Part of a small language model's weights: 8 layers, untied embeddings.
Each number is 50 + 15 x the weight over its row's rms, rounded and kept within 0 to 99. Layers, rows and columns count from 0. The size before them is the row's rms in percent of the matrix's.

# layer 5 attention output (transposed), 768x768, rms 0.25, rows 365-383, columns 576-671
086:44 32 67 38 57 64 47 22 47 51 50 70 76 36 83 73 54 31 64 60 54 50 54 47 25 59 43 63 50 30 35 53 26 56 66 88 56 69 37 57 62 33 60 33 55 52 53 44 58 22 62 32 58 32 54 60 40 47 20 26 53 37 44 50 36 39 62 73 68 50 42 57 41 59 33 29 42 19 43 63 51 62 65 31 54 65 40 57 39 60 40 35 51 40 47 35
079:47 55 51 81 19 68 58 55 62 62 33 60 15 46 11 53 45 29 38 52 49 32 50 53 46 65 61 44 36 41 50 83 42 42 38 57 61 58 43 76 44 30 60 30 52 55 57 54 50 53 38 58 44 45 18 14 58 36 66 58 54 59 50 34 63 42 68 35 60 60 68 19 50 31 59 27 54 64 15 39 73 36 54 44 56 41 41 70 45 63 53 35 64 48 64 58
080:37 44 38 72 49 41 59 22 48 62 40 60 12 69 43 62 61 81 31 48 52 31 84 57 51 57 63 58 73 20 41 61 74 46 65 65 51 40 45 57 37 48 80 55 41 52 56 55 64 64 45 52 65 39 48 44 44 36 56 66 62 65 60 54 39 38 71 47 49 39 62 49 53 74 16 41 81 42 70 37 45 76 32 54 33 69 69 43 41 52 56 46 44 54 64 36
088:70 69 31 36 53 19 39 44 43 59 41 85 37 75 63 42 44 45 43 30 50 62 53 61 53 40 15 18 52 58 55 45 53 82 39 54 34 66 43 23 38 54 39 38 51 47 51 65 36 59 18 74 62 81 53 61 59 55 74 58 57 68 63 57 54 56 36 68 42 56 53 54 36 53 62 33 29 57 48 44 66 04 47 33 70 63 64 13 52 43 44 40 67 59 31 46
085:17 41 48 27 64 27 67 64 49 58 51 34 43 55 45 55 71 63 46 57 54 58 64 48 62 51 31 46 22 49 49 57 24 47 63 75 66 78 62 32 39 58 55 57 37 45 48 47 40 60 67 64 23 53 59 43 58 75 40 67 56 68 18 58 47 66 58 52 84 56 52 50 54 31 35 52 65 56 60 34 27 24 36 37 24 34 43 62 76 36 52 54 57 39 50 32
082:84 52 92 69 54 46 68 43 44 61 33 66 59 71 61 47 51 44 53 31 49 35 40 31 65 77 31 41 13 77 35 65 21 58 49 63 58 31 29 42 52 35 16 77 44 68 33 51 73 53 56 32 46 20 35 49 53 66 54 57 61 57 41 52 36 57 47 61 53 24 51 37 36 66 19 62 51 40 43 53 64 38 63 49 45 64 57 26 50 51 56 50 39 60 57 38
087:72 60 52 36 52 64 62 60 31 65 22 63 58 46 46 23 32 50 46 75 52 26 62 29 67 75 59 49 34 48 82 58 32 53 45 28 23 83 50 45 49 36 35 41 54 34 33 63 46 40 52 63 48 45 34 54 36 71 84 32 72 35 18 56 61 37 58 76 50 70 59 91 43 25 47 52 70 65 39 37 47 61 33 57 58 50 60 36 31 35 49 19 47 36 50 57
081:32 26 38 46 50 48 35 78 72 56 45 70 61 51 53 71 34 65 40 69 46 51 51 48 25 44 41 48 37 48 23 47 35 62 47 53 57 22 58 45 51 53 23 62 29 17 46 40 59 80 55 55 46 62 34 55 50 55 57 35 48 71 68 38 71 61 57 65 59 56 53 52 88 61 46 32 68 74 50 56 10 56 55 45 57 52 58 70 50 50 60 41 62 53 66 65
085:54 46 27 46 18 40 42 35 54 57 40 43 52 49 64 63 24 69 44 48 45 49 53 36 66 42 47 35 51 74 75 64 99 42 57 55 28 29 66 34 54 45 47 36 44 36 54 34 52 45 75 79 37 48 64 30 63 68 41 59 50 48 50 69 55 36 25 40 48 67 67 25 64 46 35 51 40 48 63 62 18 39 53 35 39 68 61 53 47 34 58 40 34 62 55 14
082:45 57 45 50 51 69 47 58 68 62 54 45 38 69 69 47 41 32 71 66 58 57 79 55 43 45 42 75 82 52 41 52 40 61 39 53 31 67 82 58 61 45 67 41 41 59 38 46 40 25 82 43 67 36 54 46 39 50 46 73 39 32 25 69 50 55 47 44 06 36 44 43 36 77 33 52 22 33 61 38 58 65 49 57 73 32 59 57 55 38 37 45 50 47 32 56
083:27 59 41 53 31 56 48 82 61 45 30 56 56 53 24 59 36 29 69 45 56 20 23 47 32 53 99 67 43 45 66 20 71 43 58 32 52 26 69 43 58 54 56 67 32 45 19 37 64 24 43 43 56 71 01 60 49 89 45 44 61 58 47 24 37 29 60 29 64 68 60 59 30 64 59 70 51 51 63 50 48 55 51 31 36 34 41 73 45 45 51 73 54 60 63 61
085:48 29 60 80 80 59 33 61 51 77 57 51 35 59 53 31 64 70 65 72 71 45 57 44 49 38 42 34 38 34 44 40 77 61 35 59 36 79 53 29 58 59 59 40 11 30 70 66 61 38 91 47 30 32 57 44 31 22 44 35 44 47 48 12 53 67 53 29 24 42 66 48 39 61 49 75 39 59 70 42 23 47 52 67 71 61 54 73 56 49 36 53 63 19 40 53
085:43 56 49 32 58 61 57 49 56 34 77 54 49 59 84 52 37 44 47 43 52 21 53 03 42 73 59 52 30 67 45 48 22 62 47 29 43 68 49 68 47 75 42 30 58 60 66 34 21 47 58 39 50 42 35 59 48 37 55 50 79 46 54 60 78 75 71 38 55 30 16 59 38 49 71 61 54 52 47 18 16 66 56 39 31 23 33 69 39 65 53 21 36 46 77 44
084:56 48 73 63 46 55 48 80 54 54 56 81 23 52 29 43 25 44 79 40 41 38 58 59 53 36 60 79 57 53 75 67 34 53 30 26 44 00 47 34 30 46 44 31 25 45 37 47 45 42 59 45 46 63 58 58 55 29 49 25 69 31 71 66 75 55 31 41 45 54 53 57 70 67 59 42 62 59 55 36 52 56 45 72 47 21 46 71 30 36 76 61 43 54 69 45
084:39 63 63 42 64 50 53 55 76 28 49 63 65 70 68 28 26 83 63 29 37 71 52 71 50 53 53 42 65 35 34 46 72 36 52 46 47 46 57 45 71 64 63 62 52 46 43 56 75 32 75 47 35 48 50 60 46 56 62 46 37 47 79 63 47 33 57 77 55 43 56 36 32 38 35 12 20 71 59 64 70 51 69 68 63 30 56 51 45 56 28 48 61 55 28 43
083:29 51 59 67 47 71 67 45 48 54 26 78 56 71 39 72 36 65 64 26 59 43 66 54 71 63 63 32 27 44 44 44 17 55 37 48 37 47 60 44 46 37 33 53 65 29 38 45 59 49 63 77 44 62 43 35 56 64 56 57 22 51 38 57 57 53 49 68 41 67 29 55 26 67 67 75 43 42 60 51 71 57 55 47 50 37 41 62 56 56 25 55 44 21 38 55
083:52 36 30 44 65 49 57 70 48 49 45 68 45 65 45 56 50 83 17 44 69 42 43 37 39 05 55 33 36 57 60 59 80 41 54 38 51 56 65 58 62 40 55 30 48 34 05 41 30 43 50 17 24 61 30 70 24 44 47 49 30 53 74 50 34 27 54 51 36 66 55 24 51 45 30 38 51 39 46 52 50 75 56 45 45 29 50 47 47 53 43 33 51 45 50 55
086:68 41 16 40 93 35 56 57 42 43 67 61 49 43 36 37 56 62 81 63 48 59 63 49 54 65 68 63 68 30 37 45 20 52 87 63 70 66 41 48 53 60 44 35 28 37 35 32 80 63 00 44 35 50 67 36 32 42 60 36 43 46 45 54 48 60 58 50 73 40 37 58 67 10 45 53 59 56 79 38 45 63 60 46 75 50 59 63 63 68 42 74 42 56 70 57
083:60 69 60 27 34 67 67 45 61 47 52 65 73 49 69 57 44 69 60 36 57 68 43 54 38 31 49 47 34 44 62 48 52 61 54 54 42 31 38 42 49 58 66 49 39 19 32 59 51 92 78 30 58 53 62 32 63 47 31 30 46 50 39 23 72 56 62 57 52 68 51 32 59 58 41 49 52 55 34 41 15 57 70 38 42 48 20 54 63 39 49 24 58 35 63 69
# layer 5 attention value, 768x768, rms 0.0804, rows 366-383, columns 576-671
085:53 62 42 48 66 49 67 68 41 45 65 39 55 59 46 38 42 57 26 51 71 69 47 68 60 25 47 71 48 67 58 38 53 77 70 43 30 50 26 23 27 43 52 60 54 24 31 37 60 27 62 16 57 73 82 89 63 63 54 55 67 44 54 71 27 36 24 37 52 52 26 67 32 58 34 81 71 62 72 61 51 63 34 72 62 23 41 45 23 55 62 61 21 40 43 62
088:37 36 52 49 50 47 27 58 52 58 40 52 76 66 44 79 59 20 60 27 57 55 51 28 46 62 37 60 33 88 73 23 40 35 29 47 55 57 75 49 32 47 42 59 71 73 57 62 57 50 25 58 45 45 41 54 65 56 53 57 43 46 52 56 52 41 50 63 39 67 68 23 15 24 63 35 44 56 39 66 41 52 49 51 43 25 42 65 67 29 39 55 23 49 39 64
097:36 34 64 53 44 47 58 27 64 30 37 52 73 59 72 57 39 75 59 46 59 45 64 60 17 59 55 55 51 49 58 69 21 42 54 62 70 20 37 64 72 67 50 61 80 40 47 43 40 31 76 38 42 22 68 42 57 40 42 29 49 43 67 67 75 36 56 23 53 34 46 50 40 58 36 69 59 32 43 55 26 85 35 63 22 59 59 72 31 57 31 55 76 45 47 65
090:84 82 72 49 44 25 75 39 56 53 46 65 59 78 27 60 28 24 51 52 45 45 56 52 62 55 36 19 74 49 20 58 51 41 15 34 16 55 53 38 90 65 62 64 42 55 39 34 51 73 25 46 66 52 69 34 38 57 59 39 46 42 43 69 44 44 39 73 52 39 67 38 78 42 47 65 74 82 44 68 45 59 76 37 45 53 47 44 18 55 16 48 21 70 33 57
089:29 83 65 22 68 47 55 79 48 58 47 34 64 63 32 74 49 47 61 68 75 52 61 54 51 50 42 50 61 60 60 53 71 84 58 47 51 65 54 58 50 53 55 36 45 22 74 75 28 40 45 48 81 59 75 53 73 21 40 48 28 28 45 39 64 59 64 44 40 39 45 43 60 33 70 45 67 48 69 57 39 17 47 77 55 62 31 42 53 62 58 58 54 51 37 59
093:65 42 32 37 63 66 58 68 62 49 73 56 51 59 38 48 77 53 56 53 42 47 51 40 47 51 28 42 28 73 60 44 83 58 53 48 58 39 41 60 39 27 44 50 62 39 49 54 63 76 42 44 26 57 56 41 64 73 24 68 31 62 56 15 39 47 46 24 35 52 61 29 53 41 44 19 56 41 58 53 64 60 52 66 42 51 36 56 57 66 42 56 59 56 48 30
088:60 66 51 65 71 37 61 51 48 65 31 40 36 48 43 34 51 34 45 28 38 24 67 48 45 37 56 35 53 62 32 64 60 73 57 45 66 45 47 63 80 52 66 34 67 81 62 75 41 42 69 32 30 51 64 35 59 66 59 53 44 56 66 45 59 34 26 52 67 01 62 57 49 36 34 48 24 34 30 46 64 48 50 73 57 40 45 51 68 73 39 83 33 38 47 60
091:48 35 49 53 47 59 44 60 48 63 41 64 48 47 53 39 55 51 48 44 68 51 76 66 51 53 60 64 83 62 66 56 23 53 52 41 41 71 43 45 31 33 54 68 59 72 28 76 43 57 34 42 41 39 44 26 27 34 47 41 48 57 62 64 45 37 31 86 68 62 49 50 39 67 81 64 54 60 72 29 61 58 57 48 46 52 42 33 52 56 49 46 62 08 40 54
089:42 44 37 33 59 34 67 72 47 26 45 35 39 35 20 55 70 48 27 55 17 64 39 34 46 30 51 53 59 86 36 51 43 66 39 30 58 42 39 77 65 35 32 35 53 35 42 47 59 68 34 19 45 24 41 40 44 63 58 72 55 58 53 28 30 50 04 60 60 47 63 89 35 37 59 63 67 44 60 58 86 44 79 45 59 31 58 23 43 53 43 65 75 75 58 48
088:36 78 53 26 49 43 59 37 54 45 86 38 51 52 73 51 50 27 45 51 41 52 61 67 52 75 18 31 49 48 46 37 49 33 55 33 46 99 30 45 45 47 51 46 46 28 54 64 43 60 57 14 54 37 64 31 67 07 53 60 62 31 61 36 62 66 41 38 20 68 49 50 52 45 29 50 71 44 30 30 15 41 47 80 58 48 40 51 79 60 42 40 41 46 38 41
093:28 54 21 39 22 45 69 53 33 00 48 53 54 41 41 71 79 30 34 53 52 73 44 88 58 45 63 59 59 56 62 40 41 49 56 28 54 39 48 60 64 42 74 69 59 54 44 42 28 52 36 35 34 31 61 52 60 58 42 64 58 47 55 64 43 58 47 53 53 64 45 27 62 29 32 61 50 71 32 52 52 66 52 36 34 38 45 37 38 47 38 34 57 42 44 65
090:08 30 59 72 67 55 38 51 30 54 50 64 31 37 00 58 61 33 48 44 61 65 48 58 74 51 43 48 64 57 35 56 61 73 49 42 49 45 60 43 79 67 58 49 46 57 16 56 65 61 50 65 60 42 41 53 23 60 84 74 49 68 63 30 35 53 34 43 30 39 43 60 47 39 65 48 40 50 49 38 30 30 65 42 82 70 46 52 63 21 46 73 55 31 70 53
088:50 67 34 40 67 62 79 58 72 63 56 35 46 52 54 78 87 37 38 51 54 54 39 24 66 53 62 26 33 61 52 28 61 49 77 36 39 57 44 60 79 69 60 53 52 42 60 51 40 46 39 72 54 26 33 46 51 44 42 54 47 43 47 40 37 72 74 65 42 60 23 40 40 20 20 64 56 55 71 42 31 38 49 33 81 58 51 22 61 66 51 25 45 75 55 63
090:60 49 41 48 26 45 80 45 35 62 58 36 37 45 74 46 88 42 49 75 71 70 46 34 49 57 41 61 34 83 81 45 45 49 34 47 69 32 32 68 65 42 58 62 45 13 19 53 40 63 28 51 31 57 52 59 54 50 57 85 59 73 76 37 84 52 09 57 74 37 78 47 38 63 37 57 74 26 46 61 65 44 42 42 27 65 51 51 56 74 51 45 57 62 37 62
087:49 52 44 51 35 65 25 66 56 32 62 69 46 55 25 30 74 42 20 49 58 53 37 53 40 46 26 32 26 38 51 40 51 49 43 46 54 33 47 78 36 50 68 67 53 62 55 64 44 99 37 53 37 35 72 67 37 69 53 49 63 65 54 65 17 42 52 53 47 65 63 58 66 24 49 49 47 58 61 38 70 35 55 47 66 84 57 48 58 59 56 52 34 46 67 74
090:66 29 87 67 41 17 57 56 38 59 60 27 19 19 61 52 20 30 66 35 55 54 43 77 52 54 31 55 46 60 43 67 63 56 38 52 41 50 46 39 56 65 72 65 51 61 66 58 35 56 51 88 71 08 70 33 65 48 57 54 48 49 33 44 51 34 37 52 29 43 58 68 82 64 38 40 44 61 30 68 64 39 57 54 62 48 59 54 63 25 68 40 61 45 65 61
092:53 61 67 38 38 50 43 61 36 45 48 52 55 63 63 40 39 50 22 67 72 33 62 65 38 34 67 29 55 16 72 28 53 60 20 53 69 20 42 55 53 81 38 62 59 72 42 26 49 32 39 46 67 35 52 71 43 56 56 59 68 44 79 56 55 56 46 51 35 67 56 50 14 66 45 45 41 39 31 36 70 49 64 60 32 19 34 37 25 19 55 26 52 43 41 53
088:28 32 67 67 65 37 67 52 32 78 50 23 36 34 45 63 39 56 38 63 33 49 47 56 51 71 47 55 49 81 31 56 39 49 55 55 42 49 52 43 25 56 60 54 32 55 90 50 29 38 51 72 30 35 11 65 46 87 28 57 70 44 68 84 50 64 31 80 64 66 65 55 43 59 66 38 32 40 68 43 77 52 43 42 61 76 47 61 38 57 47 53 56 65 34 45
# layer 5 attention query, 768x768, rms 0.0467, rows 384-401, columns 576-671
068:19 75 47 69 70 57 58 69 74 57 69 87 48 66 52 41 51 46 79 66 49 40 44 39 38 40 38 70 56 39 40 54 54 32 47 57 48 76 48 47 32 60 55 13 69 54 52 45 52 55 49 40 56 25 37 52 76 47 73 43 34 35 38 71 12 48 61 51 52 45 70 69 51 44 44 53 66 22 57 52 66 21 35 73 32 53 45 39 54 38 63 74 54 70 63 67
063:62 54 41 51 41 59 35 32 26 38 74 40 48 57 59 39 52 68 66 16 65 41 49 55 57 30 50 41 49 35 50 34 22 40 39 40 67 90 82 46 73 55 42 47 59 56 47 35 61 32 63 32 58 67 72 45 46 37 38 40 49 40 47 35 40 82 28 65 70 32 81 35 83 47 44 51 32 53 72 64 68 57 52 48 38 44 58 47 54 59 55 49 75 73 40 61
061:59 24 44 56 49 35 66 52 76 86 24 34 55 22 36 71 41 46 17 78 46 37 58 33 44 71 52 37 51 35 42 58 60 49 93 46 39 48 26 64 58 61 66 67 45 19 44 46 41 56 43 77 59 43 35 64 34 64 33 53 30 41 47 43 59 42 49 31 54 72 51 35 25 72 44 63 61 50 43 63 40 57 50 41 57 62 46 60 59 70 20 54 23 21 29 59
064:22 67 41 46 69 71 44 66 91 62 48 94 39 45 66 56 76 33 53 66 39 70 29 66 34 27 25 47 52 53 59 63 46 25 32 58 24 64 56 57 49 33 40 30 58 62 55 61 76 67 65 62 65 21 03 45 60 48 66 31 44 27 64 57 45 46 67 50 48 55 70 61 62 52 52 34 82 28 39 37 56 21 36 75 37 51 63 46 50 75 59 60 60 77 47 79
062:18 53 43 50 63 74 47 53 61 63 45 72 25 52 63 56 66 50 57 57 34 45 36 61 65 35 52 61 46 33 59 34 40 42 39 56 54 75 58 48 55 49 37 24 73 80 32 48 61 66 47 52 52 51 38 46 56 57 85 35 47 32 61 49 56 73 50 44 46 73 75 55 65 57 54 47 76 42 65 52 43 13 45 58 30 44 87 56 31 60 86 39 45 74 56 41
061:53 64 41 47 27 35 54 46 51 52 48 26 75 66 42 42 52 88 67 18 36 55 68 66 38 29 46 63 34 72 43 22 44 38 49 41 62 67 77 45 52 59 55 51 69 37 39 55 54 46 76 26 52 61 85 23 51 32 42 34 53 76 44 35 45 75 45 47 61 41 50 36 44 56 35 35 33 65 70 48 32 78 69 32 54 51 45 66 72 38 49 26 58 49 52 34
061:37 74 34 46 73 66 49 51 34 38 58 71 50 70 71 71 53 75 46 26 49 72 52 57 32 58 39 68 51 49 52 19 46 51 45 39 48 78 62 53 57 81 48 32 57 57 41 65 43 48 64 15 24 60 62 33 55 26 68 30 59 53 46 55 43 61 48 85 40 39 53 53 52 62 63 35 36 36 54 50 55 54 42 56 33 54 16 48 85 68 46 37 67 74 58 52
066:81 42 49 55 29 46 56 36 35 60 29 24 54 63 50 60 35 70 41 66 60 48 73 45 66 77 63 54 50 44 52 24 55 62 57 36 59 49 39 49 36 26 52 49 23 05 47 54 41 28 43 51 49 61 91 55 26 51 29 58 41 74 48 59 60 35 26 52 56 37 34 22 47 43 50 81 44 51 46 52 60 58 78 54 66 56 27 36 47 35 22 34 46 25 48 32
064:24 73 66 68 61 62 32 46 73 39 55 68 33 29 40 56 38 20 54 62 41 34 15 44 62 60 47 48 45 24 67 67 28 48 41 65 42 48 30 35 73 55 53 44 50 73 61 26 35 50 70 68 74 40 42 45 61 66 88 58 30 46 62 61 43 52 28 42 41 50 67 51 67 52 35 41 63 15 67 44 30 41 35 61 40 40 32 46 71 89 61 48 36 56 39 63
058:26 70 67 56 74 61 51 58 74 57 58 52 38 63 67 63 46 47 46 53 42 47 55 64 60 46 12 52 45 43 36 49 45 59 39 58 46 78 61 53 60 28 44 24 57 84 44 44 63 62 64 66 58 47 27 40 71 67 77 32 39 42 76 26 50 64 54 42 61 55 69 59 76 66 40 54 62 18 75 71 41 23 52 56 35 33 78 69 60 48 65 68 54 79 54 87
065:55 64 43 40 41 58 41 40 55 61 43 16 51 83 45 57 62 56 44 28 69 65 58 48 59 40 28 67 54 64 68 31 56 34 46 58 41 61 66 24 49 18 57 56 47 42 40 47 67 23 44 42 44 75 96 50 57 48 37 21 58 46 39 61 56 44 47 63 50 43 31 25 28 54 35 42 30 60 45 52 50 63 64 51 65 71 52 61 50 23 67 34 71 55 75 35
059:46 58 38 55 35 60 43 60 39 48 37 56 51 62 35 71 44 33 27 50 63 44 25 72 44 52 47 70 34 35 40 56 59 49 52 67 42 68 60 50 56 36 70 75 49 32 32 56 58 42 23 55 45 56 78 45 40 64 39 57 23 53 69 68 50 51 21 44 31 22 67 17 51 34 36 86 50 51 34 37 40 61 55 33 49 76 42 39 79 52 46 51 55 35 56 68
069:36 55 87 52 64 49 38 46 68 36 56 92 22 18 38 52 36 25 52 70 58 27 58 35 23 45 52 55 38 24 66 91 49 37 33 64 53 39 21 39 73 73 47 53 60 58 46 49 32 72 55 73 38 50 05 58 51 68 86 63 38 37 51 43 36 42 71 60 53 56 84 63 38 46 19 43 64 44 38 69 50 26 38 46 30 21 60 34 45 57 60 75 61 67 60 52
061:37 39 52 75 51 48 57 58 68 39 51 74 48 56 63 57 66 43 48 42 62 52 68 50 65 26 54 35 70 49 57 45 38 58 50 54 44 56 53 48 61 55 16 09 50 78 56 60 60 55 42 88 53 37 32 29 61 54 62 18 51 31 41 60 53 64 54 55 49 57 70 46 44 51 61 37 57 34 59 57 43 40 27 60 38 34 56 77 48 30 73 72 50 84 54 58
059:35 37 58 55 35 39 50 69 44 67 41 64 49 35 65 55 53 38 48 48 30 86 42 59 62 30 70 42 52 64 67 52 55 56 41 39 65 38 64 56 46 92 43 31 53 60 75 63 40 54 54 62 57 44 38 59 56 35 30 37 46 43 51 56 46 48 52 61 62 71 34 74 41 54 55 44 61 43 42 60 73 37 20 48 45 53 62 52 56 59 71 47 39 72 75 66
060:48 54 39 27 43 54 33 50 60 54 32 19 74 73 28 81 56 84 41 51 48 62 60 56 62 44 57 65 46 78 58 06 47 39 63 24 48 45 68 33 54 56 40 39 52 43 45 40 61 45 46 25 49 64 46 51 65 33 35 34 70 52 53 45 60 66 60 67 42 41 58 51 59 61 58 43 46 63 65 67 70 60 58 47 50 70 57 77 24 44 57 32 52 56 43 33
062:30 49 63 52 57 33 49 55 62 44 54 63 39 10 17 47 66 35 54 68 68 24 61 45 38 60 57 46 33 56 44 57 48 54 48 60 21 53 34 35 49 33 40 42 39 44 39 40 54 66 61 47 51 77 66 65 41 49 49 58 49 55 42 33 26 62 51 48 28 38 77 63 69 54 26 50 52 39 29 56 36 29 45 45 43 22 40 48 48 48 31 55 54 59 63 58
062:51 51 45 42 70 64 45 66 58 75 77 53 88 27 90 65 51 56 32 28 54 53 49 60 64 48 31 49 53 69 47 51 53 50 43 28 36 94 52 47 26 77 38 04 55 69 51 36 92 53 47 37 60 52 42 45 56 58 23 41 52 60 69 60 68 53 54 55 80 46 50 57 37 48 56 28 50 35 37 66 47 54 37 52 67 17 76 65 57 48 65 61 51 84 56 54
# layer 5 attention key, 768x768, rms 0.0479, rows 384-401, columns 576-671
055:70 48 53 55 21 55 66 59 24 80 53 37 73 49 38 65 74 59 36 66 34 40 50 60 54 70 57 40 48 75 37 43 41 79 57 51 43 46 52 53 54 18 64 40 30 62 42 54 42 60 39 30 47 64 53 19 56 62 50 52 48 57 44 62 71 32 34 65 39 53 43 29 61 58 53 51 53 80 37 70 38 62 51 39 53 67 62 31 46 44 68 56 57 54 47 53
067:41 54 79 82 26 48 66 99 70 61 36 46 43 39 56 67 55 43 47 76 83 64 35 26 49 23 51 63 56 63 47 43 56 69 55 59 36 49 66 68 39 19 30 45 73 50 50 85 51 32 44 51 18 47 45 43 63 62 68 62 64 56 47 57 59 31 41 65 57 52 54 47 24 52 57 28 43 39 75 49 55 40 12 45 50 54 63 35 41 46 41 71 27 63 54 59
065:49 72 41 30 71 53 17 21 53 44 49 72 51 89 29 31 52 45 69 07 42 57 44 66 68 42 34 63 32 63 45 63 48 36 40 40 62 38 31 47 51 55 55 59 24 52 62 36 40 55 69 58 54 43 61 49 28 30 29 28 51 80 51 51 60 78 58 55 62 55 57 91 69 38 45 49 63 44 38 54 55 63 48 70 63 34 32 56 43 66 72 52 82 26 60 53
052:51 69 53 54 52 39 67 55 31 47 49 39 50 25 63 53 66 50 51 37 51 20 59 47 70 50 48 53 72 55 38 44 50 70 49 57 44 43 30 33 36 64 50 55 27 58 50 50 51 54 33 33 82 88 27 45 39 42 54 38 59 62 56 29 44 52 40 40 41 47 63 65 53 55 28 71 38 34 51 58 52 61 57 31 58 33 67 34 56 40 65 55 73 53 26 16
058:53 70 69 44 39 40 61 71 22 47 67 70 57 34 61 44 50 66 45 70 68 43 57 57 26 50 40 65 60 37 44 29 56 49 51 53 37 60 44 51 55 42 33 54 58 47 65 85 74 61 64 02 34 63 56 45 57 42 67 49 65 42 40 57 18 28 39 54 58 38 29 46 54 51 43 24 18 43 35 44 59 46 30 27 49 45 24 54 31 30 61 56 38 64 60 26
053:57 42 54 51 63 62 43 55 60 44 60 87 41 32 70 61 49 46 52 73 64 66 45 05 57 26 49 35 71 36 84 34 36 61 60 57 76 35 58 45 38 51 22 48 55 39 74 47 36 50 40 58 45 68 58 45 65 63 60 57 43 22 47 62 75 19 40 59 33 75 54 38 36 49 51 52 72 40 71 31 73 18 35 26 55 61 69 24 54 70 41 79 42 42 58 49
058:32 53 49 59 32 44 56 80 32 64 54 15 45 46 14 69 76 32 37 64 62 54 67 44 59 34 58 64 59 29 35 63 53 62 64 44 56 48 74 63 31 25 29 51 58 27 45 59 59 27 40 51 38 48 83 46 61 34 29 46 56 60 38 72 48 30 30 46 49 35 20 57 44 38 56 44 42 43 64 71 45 45 54 39 56 72 79 59 43 14 65 40 52 70 40 42
056:33 57 55 42 48 28 47 28 61 35 46 46 26 67 47 61 26 32 64 36 18 69 71 44 56 43 28 43 55 85 54 47 48 61 45 24 32 47 58 81 54 66 67 82 52 59 66 31 66 43 38 53 49 31 71 42 39 32 25 50 50 78 50 54 59 61 70 27 43 60 63 80 41 68 40 34 66 67 64 65 48 38 60 31 48 71 61 86 32 46 49 60 62 26 43 68
058:56 65 42 38 81 52 68 44 60 56 54 44 62 72 47 52 43 42 73 59 26 55 53 37 27 38 41 61 53 54 04 51 58 68 45 30 50 62 53 41 29 22 63 58 48 48 46 88 67 51 60 39 48 86 75 18 55 56 44 50 53 49 28 62 45 49 41 68 33 43 47 54 32 43 84 57 04 57 42 40 33 69 53 38 60 48 99 76 33 22 66 54 56 88 69 57
063:44 41 66 51 29 69 61 51 07 60 37 51 48 34 61 46 56 78 42 55 78 46 55 28 53 48 67 55 58 59 53 32 32 69 45 56 37 42 45 64 66 46 27 38 60 32 41 70 50 59 34 37 52 68 53 44 61 52 57 66 76 49 40 69 46 07 47 57 56 64 61 62 62 40 68 33 46 52 47 39 74 09 51 45 36 41 68 64 47 62 55 64 24 93 44 43
059:42 41 52 29 50 14 41 53 20 30 27 32 41 34 51 51 55 56 52 53 44 59 56 34 72 42 57 50 17 66 30 47 52 36 83 32 54 25 44 41 57 74 60 72 30 54 60 46 53 28 46 59 73 53 30 28 43 31 44 39 69 63 62 58 52 48 66 67 67 59 42 67 54 59 48 26 74 73 54 43 39 46 71 52 37 44 50 38 55 59 47 64 61 46 44 67
059:58 61 55 28 65 59 49 39 78 57 75 44 68 57 56 65 31 41 70 32 40 62 74 35 68 51 48 31 47 61 70 40 42 37 63 42 63 43 75 46 47 62 68 43 47 50 56 55 54 76 54 32 76 84 48 44 42 48 37 51 79 68 49 29 50 40 79 48 62 65 28 75 70 59 49 42 62 46 69 56 53 68 57 57 49 26 37 41 45 80 51 61 54 44 32 49
058:42 45 40 67 55 67 35 57 59 46 40 31 70 73 47 31 42 78 49 75 43 54 36 65 50 39 17 67 55 69 25 45 53 53 66 83 40 60 52 58 20 39 47 44 56 44 67 97 53 62 55 42 64 87 69 38 45 44 50 31 48 53 70 69 46 29 22 47 27 48 43 32 44 50 81 50 07 51 30 33 58 65 56 48 79 46 62 42 44 42 45 61 64 61 74 56
058:67 81 39 52 27 65 49 50 29 65 50 44 54 37 65 52 54 56 26 51 58 68 38 17 51 46 41 65 64 57 63 34 53 65 25 51 67 61 61 61 47 16 39 38 62 54 30 49 49 36 43 33 45 45 57 49 80 39 41 60 53 50 21 60 45 19 61 58 78 48 44 48 47 56 35 44 29 61 54 48 45 05 56 33 45 42 75 24 44 68 66 49 33 57 49 44
057:35 35 23 71 57 56 44 42 46 49 58 45 41 27 69 37 47 34 44 55 66 36 40 35 21 60 52 84 42 43 52 64 67 64 70 65 53 58 39 40 46 36 38 59 41 50 41 56 58 27 36 53 37 45 69 51 51 50 64 76 34 54 59 58 61 21 55 54 38 37 68 60 41 39 33 50 57 37 63 57 55 51 49 38 49 74 34 31 42 27 45 38 57 55 80 56
057:58 40 59 47 38 20 48 54 27 42 28 44 17 47 64 48 61 16 51 66 52 47 65 65 62 54 55 38 28 62 52 78 47 53 39 46 42 24 71 49 47 44 52 47 33 46 33 59 44 33 38 36 36 36 29 33 40 67 35 39 38 59 52 42 58 27 48 37 51 58 40 26 40 47 56 65 59 71 31 75 64 39 52 59 55 49 39 25 56 37 46 48 43 33 24 82
061:69 55 44 35 34 41 29 32 59 96 35 58 58 48 73 55 09 74 32 42 35 53 31 60 43 34 45 55 67 54 53 12 41 69 39 40 82 70 28 64 46 53 62 58 62 70 61 33 59 35 98 83 62 41 30 37 62 77 64 42 32 55 63 53 49 64 45 57 46 82 46 35 59 58 53 36 55 32 41 38 53 70 48 38 34 42 96 60 45 51 34 53 60 61 34 45
062:21 49 56 45 39 41 60 59 30 42 45 65 54 27 37 39 83 22 48 60 36 33 30 60 35 47 58 50 34 20 81 51 60 48 52 68 60 25 27 72 83 14 80 75 75 33 55 44 20 50 30 50 38 46 54 33 39 24 91 71 46 35 50 46 46 55 22 43 27 20 53 68 49 71 27 61 50 38 49 37 56 18 75 70 46 65 28 29 54 59 52 67 37 37 66 45